Weights of a small GPT-style language model, trained from scratch on English Wikipedia: width 256, 15.1M parameters.
Each number is 128 + 24 x the weight over the matrix's rms, rounded and kept within 0 to 255. Layers, rows and columns count from 0. Numbers have three digits each.

# down: layer 15 MLP down (transposed), 1024x256, rms 0.0587, rows 38-64, columns 0-255
# up: layer 15 MLP up, 1024x256, rms 0.0665, rows 39-65, columns 0-255
down38:093121161145097144108178060119146088114109135138135152103108078170155143148100132114146117120135090111124098103152120126082158121081168152153119165110107087077049131128106121114171118091134156150138103086100145166125140134125109149086096143153118182134126140146152097088082159166084068166149119121165125093113083133112148172101099126150120124150129106128126111120082137165087154151079147124117207134145162176134126142116094112131125137130104137164092159089117103103127131105073135122135131121100157104131148144109100116115110124073156131153138143160119185104138098128166145105121144163155128134136153101137144097135093106120125143090147143089087119176187141161127093094083127162142118103123110134099100153157108101107129125142156131128112140129163137170161118152147137
up39:124121139118121113137151094177144088120108124125135111092083141118127091114107110091103097109142102124138150121158120112108108153106158124157141141141101177125119115157160144116179101169085116154181145112161138123109120109114118139122094150088136111111141095141125118164161126139133110103138132133115131139108123091111167110142086106120117071119150099139144148109167163132161126105138164116198115122109132116123141113161157137127135130118104121109111175114153111142118150118085095167128099079160143136140138119118098139150130107121148094122073109130130094159103131113160135125108147110164157123095148122144099100103120092134131141143165152153131110112096143153169137164141080158151105141140118154108139100123137098106094145095136122155132118140152144148158153084151164
down39:141107152126169109120141151145113093135136086164110130132120154133144107178134134129115126166128078123142129109090141146101156102154132201138119112122165127128135067124079111108110182130165152181141113070126094155120148135140123121157113127183147117128128109124125145119134159082111148158148109141132155135083116128094104158131117109110114094126134141135135081123105141112133115096162131154161173156139158067155112114140149165110166150113133118121129134145147153124115143151178084169154144124119130080121117128163161113133141124127166151144166145123166132146148107148099118112086120154140115108125163130172127087129118143148134147096086118107142121150174146106126110105141143123110124110140118101176113131145109139148108112119161160086112119107123132137064113155119126
up40:148128141157119107109168132143143149162143182121125177113143100103122180122136133155119115127141163122129139129150113157146131157114100164170114138114153124127142126136141113124121163134149161144153163110124120122110108116143101168137079123127106118156147144126154141133160150111146160135112144127123143109149132094125119161188130123140089126115073099154123082112111154082133190095179114131131117117187105153138142129127094149150122144127115150101117144160136116127157133085093147137114103081146097142125123149110128148094098146110133136135140133112130147129127112136146107099127176125146135137095131142120151120141124099105132140100160116090137080125124138133140104115110113120146068112166114138133129143089118111111100134112136120093113134136138151122116113136124133
down40:136108130148141105131158129096097131145123165145091118140121131147108123230114128136131118153108150112143119123159111121132138103111122117136148151113138120144129102110157107134118136093141148110102148111159099140168119142110119149126139184109103158147092108104114109139161130107131114132113081136150109134128119126140157127135145143159114126123120147138158150136168119119118129132161167119113147134082098102141164151100110163115151134108159119112181120096145141124154127107162133139123110132163116131162111108134087132121140139107099141135144121119133121149136124148118148135123119081125129129135107125092142125129147135122141143129135152104119111132157115122160136122136106094128120148131120116113137130132143109149112092145110081121098106125129127124143107145145108
up41:134147171118149115145172158128147136080130141128140177125122162120093146099157157089105103150117137202124149155104125090140127135131108121134130132130152138092127164111153167135139137128146085133140116147055151119171168097142119068167115136126122124131112158134134152116115092082138112143124104117131106118127127141162111104086135128132090129129131156138102124101134062099128114111139149125183121136115125118122108125163167125116098092115133148144140157123067151128106114132160129112089092124129129155161106127147099126128111159162149064148111106101159096122120104122140101118129145120098135155124090116108177106140116115123119151133140113116124105064118139137119135183149110108141109132123078129120124108122127096157078094099135132151143122123095088142143188127156078
down41:110072127105159178121137106151127140137131119129157181092125148113131127101126110132109134134147145078137099148127073171156133158156155119133117134125110119113081080102103136151131072138147141127151123112128146170156140137123123154141186168143128096124121158170132119162129150188138094123151124127160154166112156108111131134119144127160088130148145117124151165113086139114155102166116131146140142109110100157169123113076131101103116124159136119133159141148122140098126101097103121160150106120161082175132145123134158151100163132115147108147114131143155132107157075086139108128139157106200095143125139100107127127164147122119122097119120161125125121105152131114123185097100129130144120162129133120159125150114149140122123119149100141132101149155138104133125142133124144
up42:096165166111134134140148126168105185168141103103112107116127155100129136106129117132114130125147107147099094106126129140123127154143174120175142125175105151133153151136110121110105106189095090122166116140132158123103115095156128123160123127147127120140120158157104159159138113140081135125131144117114151141134099092138113117168123132117114148110142141172084139102152149148136100136153128116154097075156113101095182108124135153127143123133116144104138149129146126131130125106165150110120124086115126126107125119177140112080088145129114088142148135140167150108131132115100120136125152126148128107107135145149141114158135096129129169128122087120125166104093110105128109109122132126168118119179122152149153096118126111132154130169115122109144114154185151110172120104140101
down42:120137138132105139159139106164143091130159141133114108130149098126148111150124115165129111115095102128138107120138126094143126112150183127114103113084124100134137109124145097143131104164159146122142128132088136149180107150118131150112139106138096118108145104101132159113130132116147132153122133141132103152136139107123121127132151147125125187140091122113142096121114108135155148136114175160129156124115127102150109162102099133150143173121120123125106147117162138122131122097145126111135110131141109146093127163132116137131129143125139141138099143158134151158122163107165146111073151069163118138166125121080108141110143133144125121130147124104117104126102137126164094131147160160117140086131085161151112146166125177125146134139121054138152176098124168138112123135147107
up43:121133164127096144104171137123128105147137112101126139123147092108122132112116168136172114096163098149122133095110110149098126133120122167138146133164150134105103105147158151104108124132170147138128138165129118160143159114126128145117090156127099127094150162113165135156112109135089128130115116155131113140106129134139169163123128128130109119148138142090096098094161126113200124112117113125158146144120144130165120120115132181159118078129111107124145120154155121120159111091101114198133121140174117127132123110141137120136126135096130116137127157109117149125095121134168087140125143136149158161149112130135151156097130157124091151133123154152131124136161164123104117146095097112171113141135114162146162155122148122133109178116090166114146135110115126114119155135143128
down43:090125123103121148136116139116110084123114110120141154146104103133129155180101119127124156131134134143126131162163124108156128153153113121123110144125127128087126163125165116140118110131109062115108113134129149122151106136138123114102128097130134151147080123129126113139131127137125114142129115073163173122126131110115096145115154147143109133125138135150126174097119136124146164118142138146126149149133130166121127156101148083148124108141124138145148134116078132136121064144144122137124114109092164134139127134078099132147145123109111160143138121141132128115160140125158169121101113134084101163129108104151093132111114128121131159140122116095153121132150120138106134140119097132080110094156135101139134149102105113085126131097140121140124104110122116131138127106123134
up44:106145132090112154137126117136117095123106119136141126123129178111157102097114093136153120152133084116119144103146116099146112116085158151126102101097135143101103131132123147137121107157129136113126145136095172043133134152123108096131110157107152145116121096100146123099167122124184109158142149162142121110117165118116131131176126128107122117140177086129113093122161158160114139116151133116151147154102165134074126109117157119109145139113092135128122151098155107121115136109108118096107115151096135138160133095152103133131151118113152121180106106151158138127128103131122146133093134107136164118130134130133139127113135147117118136079143115113067180129112126139163126141160143109140126093167120136112114127109083075114107100142165118121090141159151099159130175138128080
down44:122145146115112138099123145117106137115122141125104092141106110120140097157117127119159128133133097093108147077129163126130155120143139091109090143113148110109111122164142116100166138093182145169129128135095091169138155140129115101168113094130115134146153116164155152102116131129070142144139147122104132124126116141137154155115135093149148103121136158146081130154134107115134142107173097133181120139100126112107119138161098107118157112124154106143121115146100140116130113115139132147158102119125096148123101167133170106141085092139092137118111101072097147140134167128150149129155157131131115135142123095161111111136118135128130128167118124103157162156153199145103159141122119187095095130100135134125143145102117095136118154120130101129090106089141127118123141082094157
up45:142136119120124111142176162167088104108108149079170119107138109102129100106150147149192160167152095175148117142176111132118130105087084121155085136136118106090127131128169115168127119132142117163140167095101095125126143124151106133164142170142083124141072126120128088088156142098095117093113105119095166163151171101138124083104145143145105108122143159115110090166161143109130105113132126149180108123134173144106085126163136151176152131097105148116116160137098139106166150123142137175103096126094094099116077126137117154163080124155132095167159151131112121135144162108093156142100124126098123145169119066182141127077148128133111103118119158119086143135138097104144131146117130136167126114134116142170131157100176139138120107129150151102163130135128124117125089056139136
down45:166126081144145158094183074093138144112149154140131094152157124086163139167164191159164123149079125182119092163113173124172091108107116119110081109108099146122130101131118112108112132146160122124139134111107102130103104153112153149086126091127116112111099110137186135106163143140116091103117122111096099118167162129124117098142117134111131153101150127151152158103086078140129129070149126135134092145170121157107148128169112136072084132171141105150150133090091134170161086149130101138153117145062172151117157115149153141134135096106137146134149090141144143139125155093139108107137127162154130098173143167147163096170100079188102114112127102115154107161100144142098147174142140111075133103114136119086124169130164123147156182148155119175109115136088155203106165140073148
up46:187123146091132131111184138101097076144104117123102128138111144133127131094065129112126109118167127101083114121105091090134117138131132118109102134116169127123072155129123123114106145129122079111130115138123141165100127069111118108145106143088077088096138135146150115120135156125140154127127162120179176169118132095127126102153133152128113117116101091138163128088125123118139144074126099146135151138151140129145093133093118108121137150153135136104135172183123149093169174149095118148148123114134124127167150138159136128077127098121166141126086129108169159129141134133133123132133145089100100125150116102124130144138126131124161150114210161152095140133104126157161102169141116119152096137137147102103071111123130111126120148129107121094124092127182088110126151127117156
down46:091173089142100053115171125146100135115136120177101132118133095104118149150151152159123134100111085145141138110165144114096106078097141132153152165097129134079159115119177117173114119135133151133104115138150128108155168109099143104146127151145133118098135163147154176137145122101143160101118119141088133096161140105170084116161161126123103159146116147128114162114113160101115159140121073158162181095140123095115156133164103080132127079122135122110133118128120074143169136134145155160080114159144136108082096151130125124093120124117102154071114146117105118127130111126119146117129124127138162110119131176135130103115087130130102111102121096145126136169128152189125132116124153157127111171180121105131142148164105126141124140110130103147126110125140158177146114117119128
up47:168105133109091089149165117132085135093137120124131176130155129127184160116110126164130116145145090135138144120055101108112154113124136109125153109114111117135124122104128136150094145132120138161107187158138141168079115119145128112116136189103120123119122119132140115107116158098154106129112095128094150124131131119147151132152156148146071082127141127140125102104128114118163126126104128126139144110143102101110147142100134101125122155132139118099096148108142130162117129125138128152144116132167112121126149120160101097110132162100146108122137116129138117119093147098155166137125159123098111119145130080159101125089126128121141156114080127105119152102103144119135148156119108111157136177133134091167098093082119107148129124118117149092159158167133154158120123111136171
down47:108108116144130127126148137079163162143136086127148118122157129127146104163151121122126116143112127122138109090124133141137155126125098144099130119097129140158157117101087110135082123127106110160170123121136146132099134112161125154171103119120104144112142116154156112138151156119129136123113123127179174138140108138143077131163143162144155115151109110121109117146115147124111081109105108149115160110128091121161140087156079141098146143116128125120107123149148134111156154130113106182077119120088132102106106117113150127138133167095110118120111098134108102129134106136128124154117123136144106139096134125085150118133118143113107117153153109093134100095155127131120125164108145155141167125103104145108161127133142155120122126152123152139090132132154129135158099128110103
up48:128173139147075100106133179128176069196094180095174144119106093145183125116117082126098103128129119148146112166107101143138149115092137161189135148150138109144162178131137120110153158099086148161116132142129086104162125142104117109154127138084132147127158127109094121102146157145123100113157151133130106183113155121109149105159129097137146092143130106133072118114144076123098147140089133163127142129110141129098116128142098142157159123126122148155125131143139154118152148106076133120153158089182126129135140103132119118115095187149160133175119169137135097155114147055112113139151162132100088140194082102114147107144126102152114097139130156131132143115136135122122103108113133122112097128140122174141097153115109087160148116137127129138136117168157138163157115125157138
down48:106135114104213097114145078119095118129156138132137130129122152142099153158123125144104135149109140130131119118109142098125119149144123127135136124147139113063108130108106151112119125074150147137143092066138098142113152128145097124111149148154147091097118075115165120156147164170098132102146110126156151124135125145114125139181071132144145143100160079130105119138118151108118137070070095165137140116124133129149180150120118095150149118134099119140082138150152125131078121158132121104177147157102139058133160166141094137148100087146157146121119120128136135044161145135176113144077144130143170068083176096130105086130090148083146125141134103092183091134112138117120120101112137161128182102101141151084127170115124124115080150109115099142170159148163166063127095098130098
up49:125137136105118128140138148130077099121121149099190108131149150127144146134112131129116122105171132130099109100106129097109120116116144137122117114100090106098133135122124099097113150117116089115128124120050121099056117102162127133141107137129114119108125102122159152133141108094124093136106146115150156113066154094145152133123099151147122162084137116093116117144113126151142107118134094151110147089126128138103110177124136116176136131148123168088139161146117141117095139095129125119156134110152124123166148116139126089104111133098117144135119108165121156089148086102154142103109197077109113133125088104150098109114105091117139065134149096106127095107146112109129108152168155142108103137151139128149130157094113143126125144115125126092103127150133110113147116105166166
down49:170136109132136129111116141125161139154118139148104147125117103117088137207111123146150161149114141120113135122171131140121121105117130132176166143143147134107165102153093126142148142077105128158142120107110102111118107130127129141117131146139122144121148147156130113145092135112136123141125157124123087116148108126111153115142114147147084099160142164106113141119126093131112164099080127115127104137099089173163130152107154107110142151143140142137143146145084103116120111157096135152130157111138149098134142139137119129127129181126143151146115171094109104119102099150139107147155124140163099055076117123090136130082124130133144104139141142132113104146125118163110116105085121124150147165096163129107169115181144114118132123132125090125122133139131158102111143124131176
up50:156162137136128149112111158116113139117096142044103115118146154081117138119136125098139099149117150156111098146120102108107168150116143092177135107101122152120114130089134111138160140140118094136150111129100127153138081089149142162158174156129116159121100130109175140164149115139102140139171109111088109136095088127159145131152105098134112124112101119140116154114134163125150113121153110144134113103139139116066131177151119131125147143122131173152114148148101128124145199141159170164076134106127110156111122141134121123147140148121167121159089139162170110065091146128105104144132121111118126100117115141175154158162124143133163138151131121124148123155124124178120146124117159124160135145131157151138124119122128127163128127151168114119165132137157155168089164143139146
down50:090102133098105141110142129092146107123141120153177168098133138161149106144163190129107094105101127124112086095125179125150106088124118159135160104122163103112132153139118105113185080139123171113127126101171123122158161123107134116129105132140132108145144150119117144141090141125125148138128154087158136105135149107075145112146143117139146119117134139139186120136130124125140136111115136102119103157103133120154132119111130114166138162150107105109115126144150137157099136135150136131118126076100143123111115166122141132096114118108141081146137156154077161117117107141092126166139140144107140144094125140133112125097142173097136148097122099123150122105129156144166150102144174148136115101150129104172177133131115121141151091108146138118101139106133095122144151135174131
up51:134151131148116144149162127137104137147068177124147182112156143139124145111098142135131127064168140122112141087147138147149137110156126117162140133187089122125119119129114157151092113135095148106160142136152126092084131118137070108113132128098137137106089117150101103104120138100109132171133153136143121106061149127144140115133129115131096131109088095112113114106169076143147138091140134139127134111123113094102160178149111133107115149136126085132119143152167145145139169148123140157080124094158135140147130171101066127124094125161121116158136133141137115129140160113127131123114134092137127162111136120106108103105124124146138153148143165104101161143096115125151136109146083126165124108213133169154133134064155141157123083119146167149137115163123095148206145112111151
down51:113143085096148119136129140112186182126095144110149116170148148129099107187114114108118134138138132130119093142106097163199116141145157144128114131115113115140191102129123150128148105141107125105123113108162185115134160104108136130097142107119132128143115076129067136123116117102152131133144132115101109150169155121140135168118141146110125119127109137071137129162145120162157152144090186144087116143119097125123125123120084127093163129125132134138145130135121140119151124147112157118094098130118169113063117136095085150158112122138116103138151155141124121135138153129134143140101165119159130108114161123113122125124148164147142124113136119145149145132110174122127124167157121126120209107152119137140129122131145140147117124077127162141094141132133168154131168111106099
up52:145142120139105093144159120106103109158130142093122172105090144117109113099102128111121137052131107123122117111107110148133123122060124136070115137137128117130111131152149147125135131121111112142146135164107115117114122140130138180115110141113104145135129156138140148156110122086134116154147120110116124156158082085105128129131136167138083111135134142105106109116099125148125167096115119148077120096153126166067162142136125181116117163145119113122101150127095151116130157074139143154150111145141125127091136126120136142116118135135145137130139119135162164153106127149144155110092169149141146147107171121156106136107123134156126118125152134161092122106124179113092164139116136165112141168153125112165124148116144087120128131132130137133113081120151140143128113126154154
down52:153132146134122139123162101102143127160125146118156140134114163146129161168123141145129136105134143149119165141148092160128136085109145150121148169150115126156150160114152162136113150145151139153146146129113126114137143126152134133110093111136107122116144181130131119132127155132094167126110108124112091109117135112129099109121107098149121073138129126096136130134153110134126137139132124122146121120117101163159133125127128096108095121117105102116101162186091149106117097122123125135131116173132157159126152140136108109135086109097147115181131129136163107124129113112098122139154129155102148130146091138144117117126110103144105104083139126121120129158108121130124079121086090142120138144126102134099117074138113104121105110129160087127146128146129105120130114113132128
up53:137119145152077117093101205108101125102114083140114197133108141106130148121094123103164119116123091127143179114145118089110144104159113145195129112111142154149130120136120138132149090124177114137155137126095143138119118144137142106123165140135097142136119175102144120131097150090097130101150146128163130128119111128099128121147145094134107095142115111093150134122180074117153128126108119135165135151136083174135157154138172125139117153159130121116095144111109149145112126128122148162139098117140099089120110110155127097133159153138112141145099107130166113084114118137151120117140168128151114112105140155139126114096134122147109140136091167086127128139110151133138128094172119106175093144150104129115125132139097166129100144117126121136186163155106103113098139129143146
down53:144118154147154156135109111130132102119105134121151088111114156131104159155106132127109149103132115135090093125126107153084130147148132119151113141136155142141168158119126146124147112121120110124130138136111102151115141093156160146160100158163147151106131141141131141137135092081145151115134090158145146153100128102191131129129126152139171115130175119105104164128146151118137125100112137111112142102120059131129109165115153099089126132131146113104138125116153125101143122090125147115172142094132145137161149117160125126091126119137114107124125084109085122108133145093125137120124096129101162175134138147153128112138120118134098092129183077077157111167133138129141082090116130138098110145113116153128108122138172116122121136130126099111134086112148197153133121144104148
up54:129116130100112129120125101118137121141138143105115165128122089118120109126098118103157109084177100144137095097112121149090104121134130098130145147098144171137094126121111140154120114089140124154107100132103103146095132088144077090141107114110098150125150151096145134112139148175129160137149109084129134131120096144124138098135122106171107121132088142126135120118144133105170136086188104138123128083144143167148138160090147119145118151183146139079085125168151115104117129164124080155141114127163107126158056126197125125151101166140139128136106152150119111144107140126142142111119123115142131142109124097207103156138130134132095167175153088137133108150118175142135141081117083139159104172093130108123161104120143131123104146158078150090124144121086124180138104117101107
down54:113072141120162087136127169116142151103140130155082096131106099109132082102114172149164126106174143117117139087115145151127121131152120158152064146144130104162117125141183140117125078109178148117107098099178134139126129116129116133119110139110102091133123113136112147116156134110144121084127153186117175120134129148123125138107091139141117093111184123112098112138112141128120146139118141143123117145120119169158133156099138118123114113102101139157169116140122125085113129152077090139168102160123116143142153131169153152159132134122134065076184112118133141131128134130111081153115101088152117111118130125148129091103108102112156118124097124136100124120126142048155108110138111125140092148141114121177168158118142136113115121153151138137082097133124081086128130160123149
up55:166146171099116109161155166152120131111113105099135129126120118105126120095127141123177169131110131126106114130143099128139154131091096124101117127168129107119131122145142133102144118160159120110148181109096114120087135122101073127148200149099134102119141084157140107113155156171135108127164188170141110145125153068095139070145174155158131151149139116139096171096099141156136102120155074140118108060131139159156118132129148165114115142116176154095149128167096142129149151123143149157144108092143145111106099136126101130130092096133142123115088094142135151109130094144094135121130140102158061115117152085122173142104147126130117164119125158079124166146096094157113171111167125146113110168155114142082148122094170115140181105162109166132147120160126156114114098086093130
down55:094112115116091134148112135125108113103150142137141120117123131115136101147118137132175127103137136133134121144189100181107118151134181182059089097151101181127148129131112097022130121119160104110101151134126158111125114109155123110135121157159096141125109120156129160153073115120155117131153154123163161125101099168141074117114088149077151191118125124205084150120133137155106082110159118126142161137170146130151143118132135096108115158103177094149107112130141164135135143172112112129165147112109103068134089137110122103124084115103162159091102119148175090077169161089145160160092131116077143158150170095168158084117135110097133108093137109070151160167160119141123086148118101118143106137122133128177136152133133155133135110113135111145120119162113121154153139112130158
up56:118145142151146169135132147107100053130113166093146125119136120065095150090111089100190088123152133167137082143145112122111123168137116136143068179130160087107130130137149119102108127150167113123131165126074129144150142082124140116143146166163111113142106112089134134122121147139117114133097142158101096162134197100141138142141107119119072117146161150156114109156121081141144143155088116063129131132147165135129143142129112122131147112130132139159118117123115128155108142102148126114075076138129142161153122094161149123117146129109142141142104088154148134160134151145113108102120150118115105168132117089176166137147153146141121169161121093091145124070121121126133169094150114116088098165147142145097129111132112133155136129165133171151150125146121135144078101054193098
down56:136080033147120120110135153092100151130117078129132118131098118140155138104144077145173149096126119110146121121084089109113111145113103111130143109094112084112124110116143136156142136113154129148154129127096165158076107099117146133145151062119134119113134115176105128092081134095145126154075076110128110120129111134134125091172143147155121156154105151125212136093118098049151107135129092151099118111107126118102147181149125130092103145139121092124094099044092114163152158145117116100129084141101148132146111146132151149139105112106123115142143152155162097099117156122130169102087129149130160116166160129083079123160117113121128099142153083172192149165200150122130124154068134121142110127104082167128162138132140123083102128159122148092095157144148127144104119151122150
up57:106124139167168121127145128151079148142076128133134155100126156140136143118114135101082131118134103143159192088155111125117148133160137123141102158117098113103121121102117112142112105196119122141134143125153139147099167129185132142123147139131119112111154147128124065139173135144147098104114139145128143105169116118152126154118144101131167140148102141098141136132149106100154090144122150101157097135133168115099133096139127139118128109130069147136068157083101119147162123095144127110126153137095101087124065145154107117156143133100102125129131162171138126113119111115132148143114142139134128141152097112148141165106137138114131145119137089135109147138135125137119130115114141144150122120148156101131096124076125124177128139153144197115156079146138139166110083138133112
down57:149124121137091159143122130132151118132123110101132144148154116132152105154107093148102169151118158182094111124098129094188140133128097137140131112129134166149123163139146147121170128123117113160118104124099135125114095148127137103141089111098112101150138143109086175103093148109121106113099091119147109122137163078148113104132139131155107082136140143119111149131122113125144121121126120148085159101143103161152128091156051108119144099151144117136147122104104082155138094118106113147159125101106142118100113127106124107130127129103133166145088114128172131162139147130139176128161157117122073124120127116149131113153133143145091101136166127097146161141114138128145147139143136112080120132106132132124143115116160080111148110162096137096090121109116151135121123172151134
up58:134162147116127113105178125157117130132148115123120108140135113063114129108118080106128146081107106165103111131136142118131171145104143103145111078131141171131117129131191185123139111102142128119163125111129124109120143102145125142134115140148132131114136170101174131073129111140122124128166150109126110117136176105138128112163093117143110158120121110121136088107154138139154118119119114084103152112186147116135100091138131118106150143086132161132146143145116129110123147090109133152132119093176108124150099154186146145165165131094125097170083143204127115136110160101131145088133104124154132169154115120141142126098093122117094120157127124128163140131126134159154129135141142121129097097131114147123135111105145127116148136144172136116136158134138143184109097145136124
down58:110109105130140158104137182081112148089115165085176155100159126123143095114145125129155147151156165104148117129149174161126132164111103126111116094116136133116113136108105108122127103118121155138113123161114170164124160095174158154125080111142138146114119102122150079146095132127100115127163101099119143148142119132118157153116153096140132167168113136161120100157102143125126155118126144177142101136103135154133139110142149173124162150136127121146130137085149117089134128143177102159137137154121130127132124130102107080110147104118122126112157146075163137124129131145143121111084126137101084143165133085112094133111165178177113118116144098119140109148115130096135155128161157147157137123151092104159145133144140129163106115124123177117143138151166152112132205146139093
up59:180161169100116115115145150159097138152146154148094127112088139145150130128120103153116099110098092131149143101103131089133159139165075097155097161150100110123148187067147126167063098180153164101137165140154122093090129136140102124150155126141130119115119122090135110101130127119088115148187142173148145113135153142097149124129107113153106129094109155149140114112186103121193130127137134107112129138127122112123131167082125170104132119146153130086121171167102143143107154132113147117134109132106121122141157131114109132112109140137148103104090117135160117098085127080178136137126123117148125145101125111126119148119127158091125127156153112091135097171142129130103165142130137114113131129105147145095121098130148121153091158113151141111153143147172160123147141119133111
down59:113151162159143116127123092141098113092103172167084116136161145146100126172128108134161131132162131144117167154142128172151155118118139151156139108128124145108133143166149131158126134114117139121093085133121071125106131134107108179108122108139164109140135111120129139103148175121166165159112131101132166087110130120116099170158115113124159147127153119139090140116154116095118123110137107147168163149100097100144078151123138119096120093134134089092126141167141129109136107109130131113106138142115135169112111109108129147127127128144114119080161113125104072106117179135163111124125100107156141101137106138089121161114134104130148087141167135186145173108111107139147103143112167117108127150112100100140157147153125131105145115119150115108148059161126158135124133098076126
up60:085170136147130111086133122122110099146108119121152115095101170106110172134151118177121114116171111102122138111129121084126115148099140137135124146188146120139096144105080098125134123143121119154135102162131143110124139152161084152105142155112088137100115138139116144113158102123125142148114130145135128165096133131113169152130095108135098155137108125094107131108125112121124121110096140120125129110124119138114094149142155139116093123130123137095128120170121140124178146091134115142135098145124137094120133118150108095110108168140106125124137115104111122150091119147101139112129164089160066151124147140143135083131175117114130108133118119140144140117126107133141129138115153168121116104129106149140149133114116101094131119108103112170110109127139113113127129113184125
down60:129123140126095109136160151105102118129151163106095132123094110108149170231129117131141117108140152143118106115122128165125097137130120126155131142127143117144110180145134151111128122116135157124112122113145163127130122121135133126154123092113107114138159113129134121123092114147080139112139127101130127101142098108132100123134130114118101137103138095128137113116140127135152119141151115137143134144144136138147137129169106122094131141143118138124124163096111109113122096130140145117143127138171124155114071127148140112127117111141167134118132130113134155136139127117116125136134112153153153132145114143174111169123111103137118103100143137132121153131134130105111102131141118104116153102150143127122103106114105166144118124143136060117131120135098127135116139133130117
up61:146151159090100116149150148162107125128141140112090113104137109142110148121123111094157167123137109129129146161111122081132105132133115138143102124139156099109140106135158124121101149158141117115139116144111125182089165141115108161119130172170131136084180119098147077135155096180158131172127110154144146139122182136107152167157134099151104115129126137125179129108124166073156103172161157107138132103136157106143124118092141104144128109130075123139121146110132151132157134130117116117069120107122136085133116115151145115134080139130105130134119103133121113111090107119095117117119127115099101162156127114088127090133108098143117174092138121123135165135068094131127131120127101161129145155151103160106119125129125122109133105109071137150130090165183117155155130123159112
down61:121081090137108141129128133103151116159160130113118116095182110122108122125119107108139161130104103134132142136110132120128129143090159123128164132185153094130130129159101158150121092081113126110140099121101165132128108131149152126096102144084126086115128132145152136148115075107153136098129138173146096105121117055145110098120129172104181145146126153095129097153111115124129185124107095102132130118098112148129116134064177132141070087139159129125179142160119144114159114125125075126096106133146119117109137153095183136124146116166124124125118109141123135121088125095138138122118096152118131115119116139139135102121118138166137134147157135170146097111141069100148139142144089170156146123106113150170147155134130131094122098106123122136152107133136174124124130144097102
up62:126136130096136141112180129158115124115148101113136130125161135120101136125114120124100118117172131099143090154132148120108174125119108107088101097137169137141141152116156101172132150137148146137174134147137117149139129138126096102101123108101100114125143134093115111143100116146108189134134155124143154126155099124140184140165137120144123136145135170128122105156138130120153145131118135077129146125138151133095156172131173119142157134133142146113144142115168128114130140093098102138128139119118121145129083138139175111103145112113122120119098123135114098134120163114136124125111138114131112140180093119173174127118144164126143125102143113150140124096149130108123171165085104141115117121124125140158117150110142102097154122141092112110115090123143090110080116113096154
down62:111146155122165150124145106121136124103092109117123100163129130147165118204111131114142124144106136125123125127151118119111137156137134112074107125153153127130098117104129167137134122085160134132121124098179118141132182085096145144130141118111135111170108102144137130097156125112116142127156131118100117127117135160122087142093136134154159158133140098139134149125103122148142115107133171124135103110145161111158137131142099168146103130122142115136147100126157107163116133130140146112143086144103115128115119113170133147153129127098144086102119113080089130121157125111112156149120093135132113116140142144104113123144110155156143108109123118103148110115098100144112147132133156122096165142135121125150127128136174126129119138158119138164122112169127147106135145115119143
up63:121169147101134116143145163121098082108132099090151121121133101083088120124110128095123077097134098086132133149148100127114174112116121126102111153142131143072147135104124136115108156128167128189137099151087128131125125093120157146133139151127131142126133109120067123141159128098154117132147113116119067150122092127138121152169092104172061141150094116159089109093104105082120119156139110139152113146157154129124142135152173170184082158151100119146112174126126133106101154112135120127083081129110120125115110136200103145136142166185151152090113135147129112102125169101097180117089133139141140197121104120113125075148125139154114094155130098123097177119082124138114119154154086122112102150135158160122146127142093119147084161150145152118155158132141137152150142125146101
down63:096134119146168118191101132129130078116098140122119127123081087135113167165087148140143146122130113125112107158115163173096099106100126151088121160144140141126118120144131102120133115097184119167127163116129167133101110157144133151129105103103114141146112114129136106159166111114190102117120100170144114104113095158093197157143120077104098138133136122105125144127129134162146127095124145172125104118080136181132172149099101166099119171115137105180181071092106166081158090151115142099124142145125134044198142177115083106136158123113168176123131137116120168146149125107135085054134144080144140122113156106142111165168111164127097135154113112111117111113121195108111154111108148140152097156112181140134132109115167139119142139124158155156104184122133144114143162131117160
up64:136166140082171121130143130128123109169125133113151101096153160121117124104130131102096145134127079129133113138095119123109097156116148115093109137165132123118153180150118151132135098113143125091153140119110167161127135106139113121114147150155125099146123145148101135165146122152119162153161157144117113136123132114099111089145127134127145133108121138111122103121160154143124094114129137189123123114142129093098120128136153112129128150140126164131121143146144120085079103100131121140121128090106154162118161122121161085096138169137126116153147183138149132114150137095139141128121138152139092135128126145088166139142157103127125080116131109134137121118093121104115119131133143122116123118120108136153127134123104125133107104124112124095110089165130146143141127102150157
down64:124134168140117138156098080129131139090104088147099127115128151146140109089111133125123140139117128116115109112119137130155121161161138117140103117155153107105129096166111126116141124136142120099104154162126115125136138105105135133109099140123122132130132157128108121151129125123105126138105142115106131141131111098144138114098103109122159160148122100126116130120137108117115101121122167126112093111124102144111152128130118143117145113131149112134138107131101142128145123138143144136090102159134150163134107134112139149134112100145132151116125134171128125106095147139103132122126105096083117154161134092129120153104117165115137132165116096134117126081154121124141112140132119130157143137137127144117143116097102130163132128147106133123135148127100137132104124127090110
up65:140129133118117114112131111161147074096111120093140110075120087111136128088152147111141133063131170140158128112169148092129174148132163135211132143112140118092106101116183136136141157110141152091118161147082139101126165114170136125136115100132137134096152108111137132155114127123108156075143095135163144120125129122125123150143143147120166063123135131095116150123143138063142165096156152191091127142122156123110133123131145125119130112129125127084144149107138121103148116108102123156118145135119115108144107155170157143187128133125134090134085151116129135146116170093137142093172139102133134164119094078122093131138146121165114124066102129101125144157107155160125137147133152137160133127117114144125172116110158084145124102107117147114125131173166159141177100103196108